config.toml
n_layer = 9
n_head = 2
bias = "qkv"
init_std_qkv = 0.05
optimizer = "adamw"
Each number is 128 + 32 x the weight over its row's rms, rounded and kept within 0 to 255. Layers, rows and columns count from 0. Numbers have three digits each. The size before them is the row's rms in percent of the matrix's.

# up: layer 2 MLP up, 1280x256, rms 0.0931, rows 399-465, columns 192-255
# down: layer 2 MLP down (transposed), 1280x256, rms 0.0821, rows 399-465, columns 192-255
# gate: layer 2 MLP gate, 1280x256, rms 0.0973, rows 400-465, columns 192-255
up399 100:145161148112131102162154133134142126142153167199117140155135191186101124120119070108078133118223133155096152192109150141155145048146104139105167131134108137116054120104139070130140099122137145
down399 098:135135168185051071134112090118171132138116139129164100116108068136091144186180126151218123152122189132160099085100126120162126078127151080133109120081146101122120112117115168138143132153091114
gate400 095:118131179100157133172126102168117109141119064107145113124173068175123091123101041134202173135112179112093161208139117147103127138134153147098123111126140215112041119173132147106156130092120139
up400 100:125103076125155178079160118157081172106131144128160112142165123083139162153118109150076062135133136153178129159169105119086086131119140071155102117178127099145121135195151141102134132149137167
down400 097:143164092106153151096112130074113104091169151125142125161156145143125137108156130089139121136144163135117102160110073095059082110086161138113088141179132098073145151154165115114127157121162205
gate401 100:122184133103147134135125154104105145124126116150105092108094156107132156073128152133101115150176184115101168159109089129099092164199137120145178164076110143093122143128123127153095158169157186
up401 098:141170120163200142100110146170121103166110156138142180130107129107055121127096099139146134138094165198111129166140141180121159137120135089110157129157109127123102132103142078096094187125152106
down401 100:150163150180140125109079138169115077164135151161118188162092130086117086127106114148144129091143134128128068137106147115152125147132086118155108115131164140108080089109118130094141189162125142
gate402 103:090170115085161186103167126179107120113120037171150075167130133117120072150159176086172144104133119157146088097086097107067147134188134055142131125139134142150125096130073078110144130099130174
up402 101:117118096127168149175149136128098123107129121105125126125138059137114058118096129113108162175211162143067087195125184124114098107136091163145194144141121134116081097120149103160076113158116142
down402 102:138096132128120168108161120152112128125106130065146151146108131149151076108115054109168146102116073126082104172079136089132128118074116080144104120129141061125165182110110156127165172140100202
gate403 097:135142150112111079105135176163104159106095142120138123202151044196128117117087116150086153143131124192186155129117138104134134106091135120187130080098115149168110087182199120161151116128124132
up403 094:106140165129144174158193069158064128117066039110094158110091154080147198155103111115187135130130138150179151131153069115165079116117100165172129070111115057124137135113186130129149104165094129
down403 097:129128128106211152096154132179087187103129095119139116175118109166121117096154155135121116160117079189138131115114184138129142140165143139123130076115118105156109080120135187158134133116081111
gate404 098:130195094097145148122168140120167115112133172135104101140152159145131142057125121117180096085100211113091111166096042137159145127132148144103092176086208085081128118170140136120131117119160098
up404 100:160088141106148123105137079154173131097136151125101089125178079145100080157120212135139118179108080146130183135164158115158144094104135091110106185187100106113107104148110127148149081077131111
down404 102:128135143118136102103103129132108150110157186134132103100131129187113105147133147165098193118110138080094155112147121084108104118132123095129131146144160092150116071127112158164160158094102109
gate405 097:125171114123189131165236068148107143131139086146136114150084079112129114067085124133166132084106174041104130184098109123094175100151109155139159127143138116149128109129140122098182155058109112
up405 099:160174174087141184129100083157158096205097108138113106120144086110141075137142143203117119086090163115120121137130131092099115184130138082153113109115087090082149121103111173136115128107158144
down405 098:108224136132138118112174060138099155074128108140115101155133134117117087125142148134125069088123171110138119117150131125172176102124090141124135158133133120097158140134114085133110168107114114
gate406 109:130131073060144108094095118113100124092207144164138087134114129157154152114170135091157171138149122106135102166126121065090083169131130099162131118122096159139126073180115119136136110111182201
up406 107:105106094142086097172155157122120127113116159153131125174062163171101127107140190096146088126161127090087136207111160121131139084136109118173143091065147173128112125119087172163152113102169113
down406 106:106116092176034114161162122134135135155154104152194137141138160105131127148195118101152162145168078059098115144211140146149184138117095145103060181192093130065141151125151113139139106093142054
gate407 095:170135088161096157145094127134137091107156078115140134083108123141177158094154147161151122123192104159132117199129187116106158146127112176152167161097146140110081108095155172123195117107102109
up407 098:128172107115134134148076115151172133075092157145138188064198147075121181075167125151111169185145113151076136147127114086122164096105078136150111177113126116120147156154118115115137166136120160
down407 099:089174190065097095099135140116079169137181117110090068137108148145166128160148152141092182191143116036056189123133125074147123083082149119076095168110134155115119093124096128106139139123137124
gate408 099:143122091096128134148093135153133081174131120064113195180143084076147097173161153145098069148112205138129166106122119080140120144109086122158115124091114184132104113146135094091149159172129139
up408 101:115094142138124130117201117144161109130159138132100180192151091123097107071127138130140149150130073114086113094126138114144093150117150111086081105093155196114107094148029125110146168096164161
down408 099:160179118101125151148163097100106084132127120066161130132141099137126118116182111178141148148138122161127101039173168150185144110101108106105131165148134118166081138095116117137103189077129106
gate409 099:132159210114128111158077153130135157112172160136169156105118136109129108134117146102078176143096146073183122096143117108122101121126119134098137119178176136170132122090092090193148194181087184
up409 101:073104190219160101133132156130177164163106083107163173125155193168157144110130149110117049195116153134104156135179146090119054193102077124138110121090102144151104100123125154132174175183116165
down409 100:149147168139099088140156101149094178145094117144073092182141121139090074049101050071108151163127118112143143142073123148067184119173157161136103150182119139041168161138134117134095123134134092
gate410 094:099136096110169087149169106154144121142088179126088136117106124097090089077157088118117083147173134145134065073187135137131125147109080162214107101044155105046075129166108181089122146070102095
up410 098:074204062173160121124090096110130115204119132148158155168091072139154110138192113080095117123218104140118093125141100144139178078144141162100149119120119100125102093097145154126104071091149142
down410 098:160119169163153119143130155162098145182148141128155214135171132181116143152126115072112163141121141100131125106118110116152163139118091106144139093137139190167196098135162095145158108113159125
gate411 104:128128134110176163170113152184086137152101114123075086118140182101082138133042119195111132128132171176151154137102152141124104174110149157128178143118139182122119126097116116121222143118102144
up411 102:179114119075113141146155109054115194126106114098127101145103112132144061119162217103139126143138116103125117138086101150175094132165135133092172126104085174132084162125151114134124149162073097
down411 105:152131098133154094063127093130088101142127117140130057120090100137141079137118109133112115153096099072165159198171161150145119180132110114159154165113146178123098091095150130125159060134090075
gate412 098:158110128166123138125139164127118121113105097152120080169129082082090171159114072161148128161155180217150098094142135165122160158122091143184099145031135124158174090133111156088189104151151154
up412 098:113094116105078091110108102135149161064095136137185086183125127053130115070060131150129155107076107122118128132080064123138106157072124137129163134117094119093108154152141084129150148104127136
down412 096:166108132104156125082129135110104140150070127124149107126092074156124096148123102114139116121131136102142152155201164137122164108141135159122119145110096158145107095150122085163153129136154143
gate413 100:147136117118166151143072151130087137168117171159088117169132089113108118149101186118109168121159110157101145063090136086137078159143107164048142117158150144112127182065108130119143139112118163
up413 101:149093122071137100087173193137141066143149146113061097163148156094080188131159020103152150126113141143131157109140087200140128145183113132088089087097139084114160181093181122084112139110142125
down413 101:128124118121174131103132053169170118110116119089135129140095083106094141146169111135137138118084090132193155150093122150115120147121155159105120101123124095097107150112153129123109188159148154
gate414 097:127090116098132121089156164070102081115137083115073123059097113116134152089127104186163037149127141131127163111137184135127104168131147074135109106081136176124116182179135108138161152158109141
up414 100:136155126074165110143109132159175129158124109144099103093135134080101119079101134094089128108174094140126095145147099164127138120125201144175200170126125154121085144158133126113114150080107097
down414 101:163127145175128142131153141195090109139095097175064113114081155079086122055105076146102094087101155163178125111158146097110091136155078153139142147079127153154098165157129067090118115192106121
gate415 102:164194102121168156088173128139157061163174157092140085170138120127126076084144151142123137151145120141105093112135111197102135170160127116114082172125161130111073106109175103105129080112166152
up415 100:168085156116154078149150164083083181110116137117107123178124187100160088133149128141136138088069099142082073130104090116121153101129103153158122202104120114137111085156089087084157129117070135
down415 098:121159130124133138125099130084143170058131144141094091140101118135127093110114186137149123124111142175148118185096102116176133078163074101132094150147159147123121145121079123170128126136099089
gate416 097:202132109136111143093096104144144130228076142106170159138119122121161109141146121082110173186152141189118189173147054050124108183117160070157145121104142124097062129153132110111129189117175118
up416 099:136105145131067073131110083183153209128115178189146194161079139165156092055140093076102112136071163134152107142172119137125115161174119081132131145140154046089117113088087133134132152094198104
down416 096:141078125099149053161133077108181137080132193083074128133112112156141170109159093152142120131125099187144113143142145174162098111187152159092175075112163111097125129165117184140119158092121108
gate417 098:104168133148144168149078147100148090132112124170162082113138083088104138128144139106124128180110196118130108171176136179141103095123194139167108088123128163117117153174102134158175111126092152
up417 099:195163154088148152099145145170083148111093158112153113091168149148147116115155185176136086129133171043107143125107122173080170150129157169167136146101170136146151117142109134115134142175123122
down417 099:114126087142109147179108185128099143217136167159118104152086142081142165081105135152133130177136133072138129137102110129129118113123141133140044147135190166103137112120179088110114077130097120
gate418 100:200124148084180161101105148126115159162058118103086169154093106114081129116081196113159153110138197119132154120072087109102124079135110029155124160125158157152166137118068124133179106084096166
up418 100:096113130096173165109146153131071171189144154086115191168132141092103136150081126127167138144156155133059123170129088151145161116121139152170141198142127062087133137086135153137135092121118098
down418 101:118151146085127081128135189100063114068128138138130190059106136112163024151143122107137141100159130124070135159112137117134119160088159129149147164112135119177149150136136087109106104144103096
gate419 100:105080086193135115141159192084126086143160073175154161160123171142167088138111116162107170141137070119048115097213174133121098119097093138099114075154143117101082156114190117111155136166116142
up419 101:156102142176112122157123161130118143160128101138129107064146120165079114066082134146087092169080144144178140119083114136093184082131200146107144114120140093118128081112100164160179081109168176
down419 103:103118079093142122098135160143153097084161138110169126107115116129132139140143168137120106132087099115110182132144155115099153127136152099132130169162120068087172148130161138144150145182190139
gate420 095:123152150118159157066120113113102182130161036209126131156126089167136120138124118148110131148115111130154076119146140112144163116185157159150192081114059130147122139129146162157155161115089164
up420 097:156117167091133105125150136188077051127181089107129124055087118158137082112088156062059185127067146121122142106117055090127151103154135151161094144118133086141147134138133090093128131150157142
down420 098:083120153109057134135121052118093124118151169112130097133119096114121152149134145126119172130120167136119068163094141143151193114120111092161122132153115141074136143103155184062106146159173130
gate421 097:196135128099102130163097056200120138111195102112171095130091136092160134044080160167114133112102142156169111115108128122100148077133121118101127148122142113102101092102110077059107120091115144
up421 098:123124130131159141125124156125130149125113145072128121109085121145143053169091058102183189151128123152102113131080141168106113126102164171081126057182132182114148109129142093131100130117109081
down421 097:119122106090105108136118137137124096152104072140097149143109092160146182143153080120159099151187078193160127152120154202173143120112126107105136083164109124126166195127116034174081150126162126
gate422 101:128076107140126186107102148168143163091135134137149131145170168140137134162155162117126161163092153160113120133105162036093085103156181112103115159098134124142155104132071191124085078156130157
up422 102:160152137129099124082087086127100103202096162128145060152209069134088131128139142128178126087089161187131039209040136121110120152115083105183100136153122109102087179138137180119166121122062098
down422 103:127142151171128133085157113069142130127085119111128107126155107130086156106128155139117125166031165174178146124102081126111064112161181093096138078106104138135116181106162119135124156160147091
gate423 101:150122139166162145168111128081139124104131090156136103151121149161130119153162158083162135096139123150161174122093119091111148150114107116155127098072086095095089139163088181152083154118112076
up423 097:131088094154124100096154129121148128095089129160090098154115139114109131101204133162110153109187154130160105070152143131183147165209137177176094082111089099142166147130148113202164142083107145
down423 100:157116150117169131151117174157091156158113118166123121133124144120129118142133143159119112118084154103083108133156066091119087125173137154168190148081127199201149082099134115157122097104148107
gate424 101:155151131201145201125166112106091123190158074088128140135110082098197150120105150127115169127178189117047121110102055121052102115141164168158118128105126147093110148129160109140117151133107127
up424 100:083109112115144092177143126107128127120171116196141166142168135150177084101072084075137115152124115160145174085165110120164069152145099166151092123138149127154130106140103140112136166059099077
down424 100:134135113143166136126127135116178109136124159196119111111161102178167193159048099092123072142168118132113160149089158159171104112118191123134178193127127161059167174151159085108134135125103207
gate425 103:152125102123155135110118080136149075132155151107150152123143143138138123124079085101168128136155179072162147121098140100114045137129088106096110121183117176094097074134109121118129148113107128
up425 102:099120086162139126140159145146148103144143123118140130100120168127116147119137086151186129126175122127117162153058173125119139131057163113202120187132064114238167116185113148172132125068143129
down425 103:142101120150119065113117132117147088102122158070116083120162148181057112151113146123131124135182156163137119114172110158112142154128121100168132092096099071154093148163149083090149123085117113
gate426 099:116107138133145160142106142155119148129087202169077096102123083139079134095154096095080109137125164153120074137115139143090180161113144045119100141160191109146088111096144165121100102160136156
up426 099:124067098110129113145086105125107085160095138126135044070151113100133116096126177116123156088189127171159134153071132109171072117129080150115093109131103148122119116093077186117098069111116070
down426 100:101210093144163135149130173152114103084170115167117080125114106061095087086153159143101120138099097122141157120109079122128108086116081091166105137122101129086093109078167142076089072109163091
gate427 098:080123172128151118105099148091129140105075128189125175148168192144132126123110081113099133137122097087073163114123152140111125204083048076123093155118073126118113051052103060108132172096184144
up427 097:116149128152119130137120080111150082125145071114107111154097095168119159072155097138132071106155157196131125126094177109092096097031084144141137115081124150124140160139107103154175133096163129
down427 099:115177150086151100155138109096128123126095051108136152157148140109151168147103114085126148115172155130098178086185150138073099179156073160132122107101142152116096135099123134139145065097174118
gate428 096:181176128142162131142096107125096143125145096147144090175137151145134100149097165122155109111115155066166082121112150186115127118129143114148122115148108121152093126156151088119140135144144157
up428 101:123132179141110154126131199091195142126085125125126104171118101162142101142112116104136143117138165138148176146138088124146150086166146103109109096133057131092137118141182137087107133041150121
down428 101:108113121077062158166143183130141060167129123112127178208161162199182179165103177134145113119064113144098139089107122156160091103101135141117116181205113146137104153140076125144100115125124118
gate429 099:157111122204124158105125169159121117126162135149134149067118172131077131183130099115097149099114129124117117108122132163128081145127074088177200184172106091118132119118110102110135103145099145
up429 096:074062154202087151145079094173177106145100159100207151159167167090129108154161096086139110104116179125132102074143089064168149154102084127114090141128160163171064110138133154054123101110112079
down429 098:133175116164056141105142147124135160113142132166099116186130158109086131117139185120181130072110072176142154110156111086126093163137093165116209215089124144174119077138110176115170124154099115
gate430 103:113139138120135129168144081087163045112162098100071163130144122146112173123116166109102155137083118121143151135129142133148122118166143119121140138107110119138133149120111068096196132125076067
up430 102:156123109087159129070170160122100135110098165139094178122147169112083092152099139104086152066122092129138172122171084095163095146026116065158170099173115116141145109223137110125134104134133150
down430 104:167029109091118134077153144124160113181129141177115137137147160138147148076152123152142132031178134117218096103160117159172126096120129118148146102126173139119137109117099111111185099140152087
gate431 095:105090113057140121124173116143131163084120108142124141164137101185155141128111112168108084165165180112094090116088080132165144150115100015073171166160174118122123113092177100097121135145093165
up431 097:142165113116151180114119142082126146096124195104116115124114154113112097101094169196121103166149130104095155141122126118163149121179116118159131119137121180187172144146191126094112040146107099
down431 096:112064090142134126167186138105127142134122180103135134146156152144138178146146188100135143180191146184143114135127089076138121090111135117144093133121139177129061134113064135186052106092113074
gate432 100:141162176157106148147100141133152123138164165144103113127093142109121124122100117131133090198103153118086169121087105105084081182105114133108144139118183142131134098137115133078098103195135131
up432 101:213130109113106091094102081145060172130118166126144136084076192106137143110151103147079143146164114161167126134117065059148156127111174119085146087171146113183158107058149071094070075128144138
down432 102:248095104104138200120129160141070107102114159113156165073093139161141162165190113132153156163159113136151132113149139094116145147128104106149144105151074117137149092082126101131117115128107112
gate433 103:128167154122178127145097088178060136091109129176122142097097141137170103145055181133131142141157122103127151141119107099133100142160082112137183168167084149128076107167187123116157096159099134
up433 100:116118177175152083131170110119153097157093106175134110085156124117109095159079139158144175136065150094138150121157121173106199143126124117173150147160104156161145106109159114149106090177143184
down433 103:099106124106130169119162159121086085164106158111119140093120121077069180144113158146142111201137104098122140165151133126107167161099133098218144099146120170180154140088164107123117119087090154
gate434 104:140171143110111163116116099162145104147096014133099102190127141065160125103055180122125148114151196156140150165157105191134153096166105171164138143127111122090113154107111132075084150141169098
up434 099:106103097102122138101116140054116164189153125156087096133126137153114144150107124093094134155150118112143116062155161135106123193107130153071087153110139118174141154150107101106169066166082089
down434 100:148165138133091130092146128149152088146100177141154078082049160160121134133147131115145095089135074135139097101114127219120148123139135065141175108112101129106149147119116060138141120099124095
gate435 097:175116093133114114146139082113107131147117149171138125195188091097150162169092134167116125183154144169158126069184085137119140146113137106126093175091110161118120212155122085095147137193177095
up435 096:111037125099131134124145095144111134091073153081090178113185147129124084113117136126120132204119090124122117127168180148137109123126159108098158085147131090109116125110150182216113119119083110
down435 099:167117087188157137127125065107139157106128108160112128129086112068136101126132139144142102186131056135067131144137120147103096193130096094120121104129117145141119100165136129135154103122136179
gate436 101:103115141157171144160161130155073091133111108125110127168188084070135113140111164104124148098113138146151093105153186177116113132124096150106150105135154143102097104141086126106162074029110171
up436 101:182157102174134127134143075195073155169130141099164171142092133126127068124168142108105149075113131108111095114082124106149127104190118081101133165158078133180137118150138199202159114120143153
down436 099:146120144152147126119135111121131137106182111137088139093124170138131127136143071072091102181097036047124132147141076085124110088077167143148052098160109136167106095158148186206075121171166134
gate437 101:150143069141135167147110192164089169162129071115091128146131084112149159115130155131114175088172114121045127125100153132079099144053103147170137132092095193138056088129078140114115142127053115
up437 104:119160078110113165127117137109152119140128099145074131140132108123108156104151087137134152068110128111189140159142136152076131098108148133134097155192109120112088140152108106149122122135179135
down437 101:174094104137150127097155054165175060127082102082122079143132085166108089129152153142122137063111149091187099157114112112064157112101158066155126144164142101105109139082119127080149148112126101
gate438 100:121073151115143174161122155146160087089171077179098162136170162107103123113151115105108089137067117147150209103113075137129137129148147090144118140093109141125037105142143086090117104161116170
up438 101:109125165189172154130105135186104148118123109142142136184111091154118146120111148148155171138156173191169140179066124122100037125107059134147171146144061147166123112114166150152129129052165139
down438 103:117154140100121116189112172157114089138139153154095091143141089129111173177121100130203170135123122178155107146183094139086119173163161159160164110116108134118108102166105097158107095104203060
gate439 098:220128101136178136131170095102155134139120151118107101152118128116102144120082115045117116159157176115107168147102128137101170133102090136129114093129130161164122141094087134135100137143167108
up439 096:109147163117134079133117161101130149131144141100135160152115168133115121116158101179144102133156101094148094129159122132137090165113141185070119132119167117138132208154225117102130098160082120
down439 098:134120144133121077107122103109167092136119125089101123079160033089159074141176071092174126077154093118142167153106176151130100063086113137114107123146151102138164115173136110132080116129087167
gate440 098:183089091159128114147091147117137136157156159196112094130087132129159114114129170080136113102084126099118092151161133095142105176127169104140166081149162165158170144106110113146136173170054135
up440 096:111122130093112090145164145098089095082167125146144179111167094107141113140135079088137158165111100136124099173121097111135103136108185187154158120125124165090132101146126134126022132118142166
down440 089:125177101147158136133151159115110071060145123103138164135130109124116100145085141164115180142167159110128144189097138074134143110097146190133120155121156125103090087143142162122120139170138142
gate441 104:167086139105074158111112172144169165138158177095068156111150110098118108118053137091162173109078158101098128187097165118143089127087144099120103123108119129179094158151161130135101102170114099
up441 103:126165105134161097173126088098096107137110130156155088120148162116157077151069113145102175158160140134075114112155140144133090163109116084095086097141178137100121149153173104067177134123109197
down441 105:085115139092103117111088168115155123138155126108086140158098139089154117151137119153120087076132110163145136123118181072119178144130177123096148095079119067176078111146118178110169139174122136
gate442 101:146051167059087121136070120156110144128122197092075167131162156134127115205077147123124152142140143096130103111142128104103120168143074099163156087152094162120067122088133124163200122137173143
up442 101:049081160139123158120144130142158096151146091116084131127110112135172118082182059187098095141121063175180174159127124188181130114126139189115134133164099099121097144118133145100192128142138143
down442 100:145162186116179063130155104152142112144101165122114101153175148089035168114085084193134162130121178098103145087148136102126128146165123163131156159142069067160090113082152152096118198107087104
gate443 095:166149131143145151154132090109134171113105132098129115107180118144158087157132190182078088143136121124103174112093074143134157124127190087160166149135143144133167124167153081187134115142100079
up443 097:121144191147132108132142171146146184104177131149110051118154126128116127092081119060141154115129139143164101085201127144170098131068186158083104116183183117173165085141111110111115108084156158
down443 098:121104147097196130140122148098154097049144148105129110023142122119140114144120107124166145083137131105161119165137114123135149146086126127134106119110156143162151109110175141092135082085105199
gate444 098:124121157165082131155140154159067135119147141095097076159130150135108146098143129137092082168126131125110141118086109152132067140084125037207072147040094152117098118123102151147049106147168156
up444 098:118076157113155120091132136170130153098177111078158162118131114107137136141137174168153084106134140145137148163152117182152080144145094127137091157151121146124106118192120161081075131059109058
down444 100:081156110112208123133143134116121124131150088087153138096122122119103091091063203097138116166127107083120190128093179145096115112162101128161132113132154114141152089152106108118118142140084139
gate445 101:066124129093085170100168166090110103164115110118123152083113092125151128146110097181140129178185142164130137080140140069065146112153104128199168086136145149068130060181090174141139097096150120
up445 099:151142084108141090165110124138126150176136129133115152192108150126093162176104105198137095175103116105180116074143131170103082166116148148139090124101098173149119147154149142116167133134100179
down445 099:192117186115155115105083107093117177134091099192125183113120109123193097137128136146129115119144169124136106151136143104115118088172148123144100156180156141137116081154035121130165109119093082
gate446 094:125113099176177123121114129135147099167111095149089054158126095159167136087145115102092164064186177143079078167121157128156087155147092181117139096166061093122146118184104115128122169145159160
up446 096:118146103181060161131126150060162123143142119103145093115128146118100082094145134170130112151098099094158179146128112171096116069161143145065094087118150102178116101114130153145115099210137083
down446 094:165113091159091110105153164103088105148134132149198175132158073126148113130097146104153158139195170151101145164132134088156103083178153096181132120162106135117104138118106124104050096158162122
gate447 106:126100133118171149154091169172093087158155058124133137171133176151153172164104157111101119061073127138175199198138122174097102139079159079122230067161150194145155162162135110119128133134115180
up447 101:169154095138091114142062133155108107069173099067163130098175183128161106135180166219095181104111114134133123140094092084113132136060103118108144142129116126161074096169110112139129150153102091
down447 101:122111115137101179109165134125079082168144160148087136086100178101097089116140137104045098142108191187158115160072154108138150114193149103142130144097145137089090108140163118105145142155211144
gate448 094:175137142075132147130102094112122204113142180095139167064106198142175093077103133177120116086085154085143106163149069163117144151117147076137123153119145136131088152141160115140085131115134094
up448 097:152140125154171130187099094172186098108170117133083146103086102129087122146079126144131172103085215123089171155193157144155158107133133142129153091184042150147150111135161127094151169076130150
down448 097:088083101164127114133119161207146151152114205085094127140107148110079121158123120095121133134133172165034168165130113152104139126118163104176164154137150125048148177180105122092123181135147171
gate449 101:137163139103130120134146150142164099092148113164162107121149139088187136107111133095063109146120134135097161072168104140109132133159151109097109122175127153152111112095131149137099122146130126
up449 098:111151074154110163104103131115124123113141176106154174142084101115112110130084079112136104121135132159133104149084115166128096111076122155086111112144121137153138122152160141090126150121131096
down449 098:150137110101115131136161170107118105162101103105109091067161132129112142139107124103147129080106144146137083075105078059098088093105140164142125112144172154158139107090143101096178098154120095
gate450 105:104148178128154176147118116171148123163179142140099122154133095148149136185133137087103133178111167176109134166087070098075136122147116099089183119059143152164137093176136079025137144171139126
up450 104:092153163107106120207149142135105168154157131186125091136128103091198202116108158143170164162160089158154097083090124127095151124204157117127134101103162143115160165163149175096138122114108149
down450 103:048123118139080145105124143114093121199119128150120132105138185152112141119124182151065086124138126073143093091093130126099123154152175132090123151121068129118113121141135091073128173117124154
gate451 105:136145186076137119155119117103141100144061112113121138162112065091083131127116101069145135085177096172118192163099066161127159148173127123115134129147116150070094087063191163134087130172114142
up451 099:112137147128113141115116128127165174123051125139063130067093112091114197154145085193160120147150122158189154154153196139107170166123115150108163168092154118139164196136136120112160141141103165
down451 094:033102096164125151111164136111088093114112117085093151113111104148103098105129183096115152101184113099129148193169163094162144160118070140086129155138114127138121111126115127059186160104105197
gate452 101:161176088110186173120117150128111113135146082135121092099144142119084134092117155146122186145175150135119119221138149130144121147123154159115180109123120121176090067167093104062126133088101153
up452 102:119125082142169162116129109143135064114129151129165077191169136165140091126118165161144159125148092150088109078116153089150144147148134137077109093072122162121109092118132112137135113112176146
down452 102:101106130141061142091205135090107114099167206104164129145142091127157132147154124083077147139149120119132137054163134193106100113075107101138135104109189126106157095163163140198135115089127173
gate453 099:138151097124126069099082113110133120157100153090143116102139109138084108149052123149118170093166120130105092094153151046163116195124128098135070127155155139092098103185118175115105086145118142
up453 101:137192126144123110153122087104151165107152084183157182088102122116167118146108113074099064131162121120100111165110152161161103122050103138063178138129157173145143091156182150166119128179147104
down453 101:117163152162186036149111173159131088098108134126129163135132179116188085152086142054107071130183153135166154111149138112109121097131130128118096151097128146127194084155117103132125142166141112
gate454 097:139096126091132107175152088141157056151099075066102115128138135058069085098185155164122139127161190173111114105048119095138096109058123082158060143076116101128138080184153198155096098128091167
up454 099:125116157084080191172096168128179138139132144120105123117151104142142115075105147108146104118072068117144089105073143073056096113138174068120120085140139154148116129127104146171063136134083118
down454 099:126122123127109138165115107189154141146184088128178107137050125105159109160065196165117117118117104099091113181145103174107123106120158127135133103133160115160154128136081107088124195171109136
gate455 094:178089139086124108106084101122106094151115105105096121152105111100110142146097199124149145100124122126110103175166178109103142139120105151165154101088087123102077107168088070120157154164145156
up455 097:100106124124157056128132112135097177142058172124101135123080144161144125118161160195130083103116094132097182135134133139127106157124118121102151147136112142146096151126178175174094164101093081
down455 098:106148184121193131104148144173127132096113124084117115137144124157056114107189171120111162103172091052052119146129074184143189198105141057148069186132163128096162172132146121118133144118140137
gate456 103:094173157117105161176113188126098155138157129104102151106134175146107107144163104147128175173164132148133107103086136063150140125112128101118150143132167095201152133201139147141169148178107153
up456 096:076125177182113163184100115159167094121129163101191166096134177109099152126143142130113155145087135093116120121159123130157091145164133123094123161135072098123122114146138078130063154156141143
down456 099:145128151145130122171122072130144099080139168125123070089182108081138149127109108111138126139136115109138153142112126145156109104159081189108100156115128101057043131122140149188110145067155106
gate457 097:125149185114193169160106077113146121127106130076094128118100127129119142103104185145126137131165092046128125070129094132203136124158152115103117204112206102123181092163117176151167090120062192
up457 095:136148144088110147061098187072153047138178151177112166168138160101109128132145161151088164104111112142096125107136122095090128132115154087060071075129129205170170127054162125113130161143087072
down457 100:137072147160131150172146140137136149086121136121148068147129191143129125132068144179102143177128103100197121172146141117136153125120094172157080133097128095131159144154088153159148072097148150
gate458 104:143114123107115180121145170104171103091127096145044106141167178145107140173155125137145139120089145116121150143119150091174128095081074102140192114123168149099127144164154128134101110214161103
up458 101:140093102100127149174115078179199139076138150178132076162180102145175132134176093139104119133115089099155133163163165101156125083130181098063165141152201127115063122090074122133159205083091166
down458 101:127123120099136132149119131150125089146120112068123083074106080163105144055100140086058176166127105125131101084107125102141156124123103139137110174159182102123131110101115141123102110083148159
gate459 104:112083144077136182143123139131095134122140055127138120125174144111169137104172137116121135111135128106111168179139142128212137072164180135168150167177168114122154064140115106154118153164156201
up459 101:125134083144158126197156115106129150098176105158149158106137080144116164113142168151092172109091074102123175080187108154156120146121103111104171168143063137150118103109153175141140105172119148
down459 101:073126095156167163120100090144093069152138115125139122122165145125130135118169092102080097159189123142078182161131081105142102135079046072197122083115110141079114126132126137124124092116153150
gate460 106:077190127119107101102095088111152166094135127170085132129104118068114134101150168165116119131081173142117113113122175144103067098098109114125109088112142154135116131188132121140129112140199158
up460 106:144150148184199162077144120135145114169185136164159146151186091110102092119119129137116133155090096155200144105155122052160093154087104093144120172093133111083159113104090145142152148135133099
down460 105:065096116163063134116173137135096181150051105110150125206128137149127161121090102144106103159135077180126173108148154100114147134123107083121118115116162113154121154138127157182166127126130116
gate461 102:120116153153153104097125138123134130153056122094100099115090127149094098124162111082130109088122144151167139156108157106229122182187199121124092156135169164087166088131157188170120159095093142
up461 104:104141112131169118139159151160104158120122120140086086123114104127084124167097113187106117067116131152138170101128082099123119188178192155117086138136163139075194139120125134135111125138207140
down461 101:118102188149157109128097119143113148124153132159123112139147128092114112130178132062119131107145122115190209144213118111123101098078149118123098123181170120091099145175081098171143139120155148
gate462 097:097106117117131141121119151126106119146123153117143124142123148135074088120103138159148122149147095143207109144142128094124074140111085107088076081123191155149121104158084116147157178148111107
up462 100:114134097075147109116122129168159191120135079092180178146093118101094092167127130162162075127083147148123167107189165114155157100165131089129169077074068099140107148157194153105116115102115062
down462 101:118130151116210075144096111101075137141135125130169101108126148141148110126157146151103105153099172115143131192125135123199121177120131070061147085101153094136117111109090122122129154160186114
gate463 103:131135081172167169103135130110070140112119150156090193081078173137097152133054131127131117202150154169169108184083019102107138135082135161142077140077142118177079134166142092161116067152099143
up463 103:178139114126092122188148191115086131186115116100222167116150175142130127109089132101101113099131124111137115089116106070078092197185150160147120144118122133098139139106177127118150119179137137
down463 104:161147079097154149158142193063156075108106108138068148098163104088150096130148123141120102105156123153088117104113096089109172137157077156117112086117081088084153121099163101132136161149108157
gate464 099:114140131118155108103147077134122085170091106140175108145153075079152140094173087132129134143187181158080118078094137060150141141149085102147116131144139093122154111182142145048163111138129135
up464 101:153126129126141146130068119125179118131073096140115146099115116121094144103165123092154128095102125108072070112143105085129128117122138137138139134081154124115097113117156136136154087127105120
down464 099:081100151112015080106160138115116151150080120097115144160192124114151147139162116139131208182091127133136126101170204119120126071143081074115134183087112139130153108176105163118075184135107085
gate465 099:149105096149148105161079137111120109186140155143084120088143061124100118158097177077166131079087119102145203099049163131085092136151155145144173115142081067110155165096081127113153132105091109
up465 097:097117093144114147170095176121107158119154138101185147134092096114159073095136129114117130111136133171139128191159161135115076046125074103104089103170113127093122158055084116144088132103190189
down465 100:162159085167162104138147097121139152134121111113122161146119133110135198123148159113115159160185131105154142099148110149160098121111149112090117148148058171137145135085124187155128096038123140